python train.py --num_hidden_layers=8 --num_attention_heads=2 --norm_place="pre" --init_std_o=0.011 --optimizer="soap_variant" --beta1=0.95 --decay_shape="linear"
Each number is 128 + 24 x the weight over its row's rms, rounded and kept within 0 to 255. Layers, rows and columns count from 0. Numbers have three digits each. The size before them is the row's rms in percent of the matrix's.

# layer 2 MLP up, 512x128, rms 0.225, rows 364-389, columns 0-127
100:131118122113108140150159103148098117125159192186132128135129126115131059126116130127144130093096104129103130153137136140075153143123147150132158132086139083134142109098124124129120102158120097096128122107125125140101094100139131137157107110115131158155119124144099097149181116183124150134145092168128107129103148131114121111213123109131128108090107134117099100120164104144097115136109
087:142108109105156098168100174125150136172128142152131113129118122158124164130085143102120141138122140137144103172129157118149128116169165138112139139177098125096100108172123134152154122152167134129103143154093109074104151128095143111158148133107133106146122111121145112100093105124149135124183145122117156136096148110128107127135086079082123115164108117131152108124112124114166067131163
111:156118139073142159108180148172089077114155139128126139153095110185081103138135131126081119095115141117108145105102176201083114120124091139146153165148168079082103136110142125112131165105132108100128143129154111123114122121139119133114117123112126146143147134119116147102169116134147158109161098105144115143117127113132123151151144105135163094094116138131153125129102115126117122143120
103:199129144128132117113115159130101122120113123148137147154125115147123163154149094160123147112103109155109154106135143119117111135121150142130122160083135136118116120132183114149099192071164116082114113160146136120125179139085179094130097162077142134126107113095121112114096126143122092130158131128160121118133166148109096094153135111110146103144151162112124104151109157099116105123140
103:123092164088119138120124128139138121180153097167101143156128111134139114141129202117175146075113085132122136131109124120142138127165096086114121104151111133149093116129112137112107155139135138117137143097116100118093098132101113187172135125137143122120126102129100135123137124133164158153129110097168143113126067128151114116109168159129147094094090110157106101150125157100153145155133
097:083118121083133132147091170159154131132173128150131135093139128120121143132173157150157148096127122139102119149132160169094114136129116088127096131187135103143120145107107118069132160127121133135095133170170128156125109154164090127116142108155141162165104143127140125162114102144116142133128155156143119090107166130139118143097134087116130132162118185117156166143134097094099119135147
107:141145127115093133105105121110124151133155124164149073116117164139099103086136124118118105101157139092109186151128106151110112152111164125115134134133142146154075173107127108127130148113134133154166139149139119164105108090132139111168121086130117147132185119166101111100149134156139180134141107108128113091163132155102091116142147121082124134112117147118178100156151136110132085122095
093:114088119083117134118124096095149110134102136160133147125152108122139110149140170112102153120091149173111112157118121150134121098100110134093148146102131150079156151145123140140121140097095137111143110149139110147154162136131135084182093159123120165142109139142144095130118124089171176136079101109124170131139101094108109072136120145100102129119162189149135147119118115121143141155114
106:142100114149177115125097140139091155148087136137159091141110154146171138161162127132120094108151067121069155148098128117120113116120159168123162132092104119124155151185138126101134132135165117144122084172139157147164123133149110071112147087122121117155123088093128118104162129125146152099096130145147123118117107141124124140160110148121088119116128108144130144135160124116146135082132
099:145110124089095137125106128145117153137154098124136146119138105084140100187164190148171142115101127116104164084165125146115134122128146112097139192106139102096121130133113118179091128128118096158133122131139128151127143132101138087130085131084156125122147128131112110201129117092133107123188145118151128102146159138088143120137141111147119155153091124108129103132106129122139118115104
081:115169134089132163147139119107123125143194100130139127133096097150207119147138102117149089143089098138091133130131143085144122103117104110089158100142120167135123158107101149159137091113144142114136112139141076144153130134114155105123146097132109111147095142138096112117124089142148109110151148132122115078139128136129152151112095131177135159151082139082128158127120139167117118145142
090:133161119157122133129177146147144122115129108129150110120129126104140132136114132161146129116078140120132127124127142117126119099136098091098178161105125102101139132106137184134116119157105141135069130147118126145099059097141164093088104122138148101135151168109109104140120100127104124136107128123146155159158098169121163140159102096109132139107142097142106165154183163114111190127113
092:150147108140088084133113115125134118142085125133116137097147094148115151122067106099161127082121165072124121105143153098105150158121135088169117134134139140115138095131112121122126128153117154090157137114135123095113107155111182145137160088107115130141117130087100132107113120149146120123089140127078144176101131115087145117120123118175159146160162113077128127144112113105083129126114
111:072118083126116100156130121140147138133100134109142085110141134155082110101118116106119182118143093126141112129105137137123108122134126132089117095121123117137113173139136112125137093124128129143110125135096138151153107093089129119161163109141176121094141135095128105113192130162099144082088156103138188096136109128147128142114160135131092097120146135121101153092188125094099132112142
098:085118151134106101161138043151113145136149135133086127123075097090104142110111144116130134123123143109135121144097079107099120152137154061102152148178136113141148140107091127115136141118090111152113132127107121078138136112178116138120115149122105154170134128144095158136149170120121183158118178125123129103118172123145125122119129113136112160137140171131114146139143133120134120112146
094:064107132129137148155121186116168155152136136155119134136171138135102121097156099169128099161111146135114147113155111131111116146123142103158124096104112122182140096115184079176137146095142112102116142124151115123153118145130138138102130115145121116143125141073168133105126171127145155135136116133159146103110125122105070109170137148116122169098147158106157151122129125125099158144153
092:103114117118120146096120187078108122124154171117138150154186096119142150127116128113119106129134143121168130115112082118149133112132103082126089105153115179160111134136141151163135173131134162127109136120151160124119126101137117141171095155155126151158085118096164070121131149172082129112142137161129168139116144129074126127088124100106121113140144112130143129151135131150110096145135
104:132099115108158165131102127174116135122112161134104090141146148173110116131144117167143159131118112167108127119112114120095139132073140142105102099161165130109167094131132109110135138095128117124127138111072105168115149131121139139103069179135155158141097128084119140088119141182145149126139130118126146128111139104111153117164178146100099112160106144166124125133158138151121085117099
116:109105100160148130136078093121122141107102141136109124146093113095156142105118135136152121121117106128155189157146134107138171109105143131072152170111152137144130126131159087139105105130133149125120075135098113121116132120168080118169079146125078103127126136150110115147161119138131127152095139131145108132142136196120091144102106138094142167111131128096154151146131113182132128109102
088:145131140111172131089122147111127150128133112156095141145123129167097086144146132164127093111148123135091143134140111139106105172120095139134109148089103153123082139093104135126098105118079100132083109134155134149122111089117144133072130147112140152121125120136192129131130139127096147096135125119108136147179124163120103121135131157109116119123138142112079137132092127067170088140180
087:104119166110113146177083139145102150084153149143136158103143117130117158114168123116138112117116113124136139171100161125171120139120156135119130145109159127077110125135140128115109118124170159126101145112076142081137153145148147103165110099133115166133137121111153124099119107158183149102093096132099160129089131112120085108147137157138074122121100188147120117142149149145166117126131
088:119128147124117142148136115112137159140128113118108163118162072124114116108119148114101105128131128147143114122115103118134088145087127127123140121112152104094108118157134130106154196149147089130127137133150161134085083129137171118165149106110117142120143095157161162117169132115156199159140136115139121165159090094125138129170105124152149131203130146096130133130072154127127116108111
103:159073134110132107100101089109069161155163151139087170149136109133119149124149089133120128118162114175131157162118118106127117117149138120156099126144160162108066144107137121077148153116156121130117145134125156183145125105142112137158088114086134126113126119132135146149131097112130136108148073106125145105152152083126126150130122153132130119092123138114139107122089149117128173083116
093:132126113146135117098187159141131116134123095114117150144122115172163148130135133112098119138115162133113145134161135053131164156118134141097118131122160093139110137130135134122150135112098112113114157146087111111133192085104118156113153095101138114144112113120131100147115098063132114105123086178078140131115107161123154160151152123093130121132101150133076132153094150121138124126087
094:081120102112129134132123120120127110137117104141157135117121082118151150157162126118155175162101116156136085144147139138150118156123149119067114096112134147150123156123117171087137156102134086162117134152133154130123106097096165148128087146132148147133144149111111141161141150103135148146098122129156101137086122090087187129143109112131145095114164107135132157111133142168060164118128
099:135141158094099148164121088117125113127127185079142117089109080137124145108059125148105161128094116116160134134106117145111140159123107154120137110120129116073152137136090115145182146145132151137133129120144115096153137168168168153156094140134134133128150148118164123152115114158117150163145122113092142148133153104153131133160113094089141142084112099132081125144112152128112100135098
# layer 2 MLP down (transposed), 512x128, rms 0.21, rows 364-388, columns 0-127
107:145158157135123151158134165101111136131141148155134159154158181121160133162111100172151127160170091119125095108136138138136123146112103147139118137079153156104121119121116160111126159137140109091142131147103079135130130129149107167107170136118076098106141121119125175152149133159167124127093127158118135095189154115106154130144113110098132136093148108069102114137155110139142124104144
092:139174149139065090124153092168153112090117132083144104141100122149094108110142090147105118152130150132113150164088131115136094145101110154137057094076157119151130120109147107113122116146154124170110104117160127162128140145157132135142110159134145135165130108098106134171123119115129112107086133142123103113139153108119144115127147134175121126090130121151147159168125143129133151129079
093:114129144154120136121107114152174094131116111116156112159141111156127153109122130108106144138127078100108155161127126110132152137140106135128164144123103103083102118130145161099100158138104101095161114102091135141129071156111128091144117105085147096096103159123105109124135162120110112128121156115128150110080109118118112124103099177128146146175109150082095098119195125145157120110159
099:128118111118104078058175122161123132124148128104109117165122151124117084114144152130079116173124106130164153131141166134085134145127145106127145101172102096096143098137146141124081151135157144107159115176125171124145101150099098130153143159151112130108109096118156112138142133097150115155094096142124146148135150132131144131121155167136150169126160124118133106130089106176131109100131
092:098134128114091133140159150150154161112112163094125169148148122130121123094135133112125147132139153133108166157103118153146073125095142175134132169149151124103161137083111106130127119097133122101111134116085125142122193099147136108171137154134126141191167149133136095087131119135095150159082128112124133161126163124151112121132170106086117132144129102131147128103132149137135101100076
097:130133091097102082086167123128135160141152114109144123135137134102124088121145111117100153123165119128100089138142129149124109136125111162161116086156122138144148117122133096113140092139134113108133095126106084130148107181145043152114135126149155095101154121138156097125101101142083156100155162101091140101144127137153122133096165096127093175114111118134105140135157128126099124165134
094:151099123135128130139145127110100094121142126086103141127127139154157164136145162126089154131163139168166102147200127058094153086128095153104112161112125150098102125135147109105120111132139121131133116161147123161108132143139173136125137107140150072129128100102079135125137164130130123121123142145126068144144132075117150168119159117122116111131174107165129137117133115108140124112170
096:107113095143103132126130128132118110133137100130094089101162169132162112157100111124080148100073157161157119127158124141141079128091134161103145114156125099132187119156136154109119121114083143142103151116167122120110123136137160109147127126151131145126090124097105176152184118077143121133144130167177107121120127137112141122132134150152154149141145125125170154182095128135148108105135
105:071106136115127101118102096171158139109149168152142134135157145140086118117151136141102138121088091101130128103143139165152107081145144109126164116113107141184097147104108123101116151129128115155134191109108143126113141120119120108162154132181154135099141140132112151132102126106081134100150159128140131098183118095138172155144144135137146141170169125126127138106092161143113155119135
100:150145123120161127131124152181082143117131138110159081141132089119164139155086158108114169118109151131136123101154137119149111151094122160149128128116125112107131086115143138108186138162109128149162155138135122149145113116101167126097134135114114161140150163156090100126111147088154125101145162138105154121115141135095173128178137111172117119169111141075155129084157135104131136153110
078:092119127132119145109178121128074090141138148113138112118177125135102136124098145114096156128113098140135112135112134178133107112132117109097150115099078087116098143104137165129147127124095142112125153173104156093091142112145094139168143131113083152183140108102129158141115093120081120146120117140126086173134101156119135079130128114135126124149091091113166151121169136152110129125154
099:159202173154151131147160118137107116097113172116145156120156155129149118131130119140110123159112129133111112143110153129151171178079156161096109121152122145119131117100129166105128127105134175139129116139118137089138168135148106179118142122096117165133091131091166152135108068144128137092122118141130118131133110113135200131108112143131125107152143155090148157109122114145130108103132
098:106145188109111117149145113154147099148094107137156085137103113118156155100133142179129131123162100161127139128086131152149107086134112183114126145128128113092131138139128121096138121119170112155117141142131146101134132128108113108159039126137130123108109135135151086070108191117135149148126167145137109083106110124147144118113132127111119170118132116139136105094142172128102119141138
110:125117112131104091111160120095107162145145134117095152111140149152185141160114128117081127133099116147091099135101131132134167166155160086156128167127124176148121116090131109132142118132179158111116162183110137130146139100164151132116105133141137130138118170094154106116128126142102147132146188151084157121147124122104110092124099082129131147120157088156111134139114115096108113162118
091:151152146122166113104086123116131187132087113168121109097133110105108137151092142118128110111127118118092160131148137144153171098093116172123102131131144130167176134130110152170125162132074178115172139128143162129157113122102115128106123148140154109135117106122132077153101107154151123107123111167141145146133116132096159122136093142117149102169145134132097085109129133129084102168142
100:086083128130137153126089138137104129132186106147153120137108067170105123144140117120134146146142114175148145160099122129155179126110159122116107090096150128157132107121128117119138147179096099104128166117121093150096145167119131126108160142109124092160116132109090122111117127127138126097129126065138095096109131138157133110082089172132148130145116119127095099108098125139098126129158
099:139128139103105144149119154074157119139167162109126150193157133124137140127098145135115120123141114129154121115130094112084101098101094119138129115109127146123127089103136152154116184152083159134121114103112091095113125126151103144152140128173130085138093132167163094113130125116108138136099151155134100113125116135139121108135138105123134095100093078149115150130181120153180168169142
103:149111162139157150129100093085113110130121152102077121129133107137123093134101149131091122151061126137109127135179155105132144106104108142151138114136143132150131108121127148134085128132115115106165188124116148135122137143164153132143114147132124064102097166114152106151146148089137121098119120161124162126083095139114150110110130106177158107169141142134095154127119109085090120162120
112:173112103139145128113149104139144175092143130100054113129122130151137163144151111126118161111139156145125125131110079147152137111139156144149132113162065133123102142137142113135159114153142108120110136128111128132126144122096158092132115084126119079147178150141091139058113156145145105109112155154143090170135132102108147116181125127089132159132149131129110155157122131122133134140176
085:135150127125142154178143158138108123126149112121110109116121114092113124112107118099130093137053133200103136122198096106088115106134107125130126107112141125142145143171114088109144174126131098137096112144138150135092138125113114143198109134137136132143103107113107139132122127117109142104131088129096122145103138143135113138085125125124097184135136146078152094104155140142142171138143
100:179143121150142140146162143143127132114073136082140107146144117131151128130100064144135138119081148114125161168173116101138137113127140086154155113102104138112143129113172088125144137122134116132111107112146099102130122102169078104098155076117110130130097101111150131149127094120125096145111120116158169158085115130150146162188134137139117158148111118115108131158116122103149160100130
095:122069100142100128107153122133158136116122164127128141149151103107114094145159106085137111171131127089153140104104142136118111113110190086118141104127139122115084123145136205129139103099069107116152113132107147106160120128154096113124118160143108126089095105097124090132150147076125122117153127129136121144142143153110164132086115133129149080116137150127112128098131105097117093096134
098:102157104148132184149133148135113118113084113136102118063106139115142161110143141111134124099130154145122121130109086108159155109136157133135150108137105126084099193088147104116101151063145139144172142140143145137124105091128146139155123166138112173116116108109127125106147132098143128176158120135113099124135104129087108097116109150108099190092142132144125114134152128137101101136150
092:100162099135146156104051157137120155136132122136114169139103191130102121107122143157133136108129088131145147082175106102158190118150147147122165134135138112101129142116116121150141138146126110141136118142091143103102121108110130108063128126079132129108146149141102115146126111112126119138135118112114143135158183095142171176132107111090124130137085146133143154153160120132090140111140
092:154105119112096148190092146067156140120116104148146132144126095148100161105153119122150143123157110149138133142143108123136151135135152183148103123115149146108128129157125079138152137104142138180148115150114112081117149142102126106117156142107136171114162100140167148123101139120150111095108138176125169157153171143102086116099127146169135150130160120131146118146114106102147079150137